From a checkpoint of a small transformer trained on Wikipedia.
Size: 10 layers, width 160, 5 heads of 32, vocabulary 3762.
Each number is 500 + 25 x the weight over its row's rms, rounded and kept within 0 to 999. Layers, rows and columns count from 0. Numbers have three digits each. The size before them is the row's rms in percent of the matrix's.

# v: layer 5 attention value, 160x160, rms 0.143, rows 39-55, columns 80-159
# o: layer 5 attention output (transposed), 160x160, rms 0.128, rows 39-54, columns 80-159
v39 110:485523507528488465517498513491503500474518516491476461471520500433525476505506456531456492526506485469535507512522474487484534535485484462498474514503568484508511524499442491504491490536512468468481511467486485498518478494531534506534529507
o39 106:476535493474509447499492476539515550524489500484477518499517523527534485487508500523489507511531499492505457535448501464511504487491486477504499491537488481530478459494432497483470513502514514496474490489568485542499486497515520529541516505
v40 096:487531515505505513504521537467531482506490443503494459508484516513517488451527528526462509495476520507533495503509532488541485483524532506500495469500518476444512460441503473492496515543499470516467552497444502485492527479539471513518504479
o40 091:486554525484489528530489511508468499498499468503489487453521537512485501527501455518503496498509537509505490526489497494511546496543514498523525443471538542504496490504483515516510496509558493491521537506423496534509469528467468456473478530
v41 116:511522509497447469523531495518517512483521513499495518493502548508525486500511502512522471461487480488474464502516479472522460508521461436470508477477477537476497500528486507504512495513537504458565465456463521499522498525540561477503472527
o41 115:473456480545522505510521485506525535500493518518541531479481498504517508489438470470527533525462511485518460506508495509534487456504479463480461492465490482488471465507496494485456484529498517505494475508472541512480509486492528474499530458
v42 101:516491479518471536516490467484489468495509530461497527518488508489494489506484452466495509495453453510478498492511542516505485526545529525504510503515535514541504492500547495483500464488501474481550529459523450476503503524486501473478507558
o42 099:489476474486500515536500525508552511507537530468503535506513476466496465488465513503538464483457491564541471499522511496503510495492501443497489479456491507499476529446496516470524510530441514523477507487474498514463518517492543494472521508
v43 102:499483496546476514459500547511497495518504486469442549514534474524473503501466496516469519498459482502510479524494504482512504534508500460518489498505505531522496509503503526466525511527512509529481504468514486508492423511476526529535519499
o43 091:493482505501517465477477480503512472554449495498471493494491466531488487507492493483486510536492488513503508485505507496546492476453529468510477473514502527456528504495488504511486490500497491526528455477539483499469478502495513509537500499
v44 107:535507524529480470544533466541501500531492459487506499524479491537467449535540500545482525522511509498484471516464478569479497506475501504477506473528459505511467570524467536461514523532484487467500498515505494450516508508483546517474549497
o44 104:459522495462500489508507527533488502487514496483468482485498529501485493485512511503513525510510497562495484507510486543513496406553497511502497500445485475513483514501542448496451518540511484539498479505485458483434483515517501531521482517
v45 119:500502503507456514520508514494512498527498464474498540561478462514479484481483428525498540489490515492513487515501474466479453535517456511514523529508523536502457502540485517481527505493552480510474498443554469494470492513503541488484503515
o45 111:531481524506510505442423505480476474521486466493540515517465501533479440509516475498521505519520527526525448502489494501510479481481462517516483497517499542486427498529511489512465524510472479511489488494533499509431546476497496522517490532
v46 103:482469486546499474492506483539465502503521536498504488516485558487503493460501495499469495480515503513445481515533499491511477502493497548481474515503460537480547440488561448482491497499467500505522533506502523486487469535523513474459498514
o46 108:497466480472450459503499480524496542498493515529545503496490526494506474488505513489548503478476472505472495483484495478527490525552487537491503519459492486498531481445492564488524486486568453468484529509499544509497496498525494501473463511
v47 108:464499478517527538536538518529483549478472494496468502508512525470517551521504485514479476459448518498498489509516505537482478463495534505485537476496506551514497527491497520468539518466497506518479499464497470519492523508481563511506549509
o47 102:490516511525496470514465494498462455537493465487524510516489505509455501503483499478520539467510520505460516483508511522514501488441496518457529489485513497528476471497497531405486501481491494524466468495510495484502515496480503525533505455
v48 107:490523450512517494487517499484513452514521507509508509518521506501454477448526529495486492469496455481520505520496527496485463495511563537512532492470464522512493473522484531508483466548528502506479518510490506455457494517507500475488481478
o48 107:521477520486492512507502532501514505500507512515565524532544525506493510523495489573515513514463501519519489462504500519482508492483523508489511525504469512481488509470513493514540520526437451511493464560517515476501484509529477537523470502
v49 107:514500530480522493520450494510471451527477549478467496512508520456489514481472468500450493505527470488535483475497507522481503536483545477500538481507497513497516468519508497475448485515525501485512518457513476530489465463510535513479483469
o49 101:496464494498525502535464512504465505523483539495522458534495506497498490476505500512513511528522489449557424487469505504473552515540496459481554500509496521510482483490490512486499476521487486512531531542522494489517470488519466504498489491
v50 105:529515447536477522464512523480524532499440503503497504459464480528507526529519500497480497494538534488477532501527464500490474448548522502498539480486516473477504494489501476515499475473509545502546480510479499465492521525488455504518522488
o50 101:544509455550478520536554497485491468467471478501466489519449495541484516546483488504500516488508495525442524495490507522524535548493507516497502515536514513497468510514454448499497476471540532465474478505483494471508530494511520516516480484
v51 104:524526478469502522505491523489557498488493508506477501526488510517499511473480485484542516500473496476503462501489534553449526485483468459496453518491505448488494482533490516467533470478474532507519515492490483508533535540500521494504477535
o51 100:509479469482525499476483467504495447532461521476484513511494453474511492489490510490510531489493485523479481509476487515521448502494478480488514482439494501503496510533503465492497467509524486461480508519496496496459553491524516537482508499
v52 106:519537500529503467497501468531504501503520471450490499518450502477470482477462527479458502513496498526505499475496535503505509523517444511511453518526494469527517474505507460521500542544537512488510508514482536496489502496496476506514493528
o52 102:508501491479474494505511499486459530499510528503485482500486528499526491518559534527482459558498530509520507512536490504491489473457480487519521495439483500461493495507534474496490474502507475492520494516470539547512482506470533439484519518
v53 113:514496482502511486513503473506518519457507507470480473489460548556514475498513500497531509533535468508469476494560493502482507460488543482474480508518538499494548526513482506507492476454534530522514501468507505508487509495505482514513503512
o53 109:492519519478513474511539505477530486496487515489472477489492449520538493510479510483477483498460490499483537505501503516487497508494513535483506474506491511527510502423535484504479486486543530489518508541471497497506488472510435499498533463
v54 118:501489456464526519481513474529503495521516459487483499473495514511528518529526417540502488493517473489520483508516441482532502490499491472507515468535501527520473507557433513508500501502563488503480512508523515518446487497503511525487504545
o54 116:483460499509505494471466494480494500506509535535502447480543504489526486549523536514487513490498522484465521501501475500513525492476501495520445513503513519487469476473467497488457499538446495514480479495493547459448511476499511530532501426
v55 106:489525524546523500505484517509489535508467469486514444488509527546514466482483509491461466506551515473503521495443448523489496497484538488525512494489510527483475482490473506505552478494530486465517506499463540510489497528452497506481521477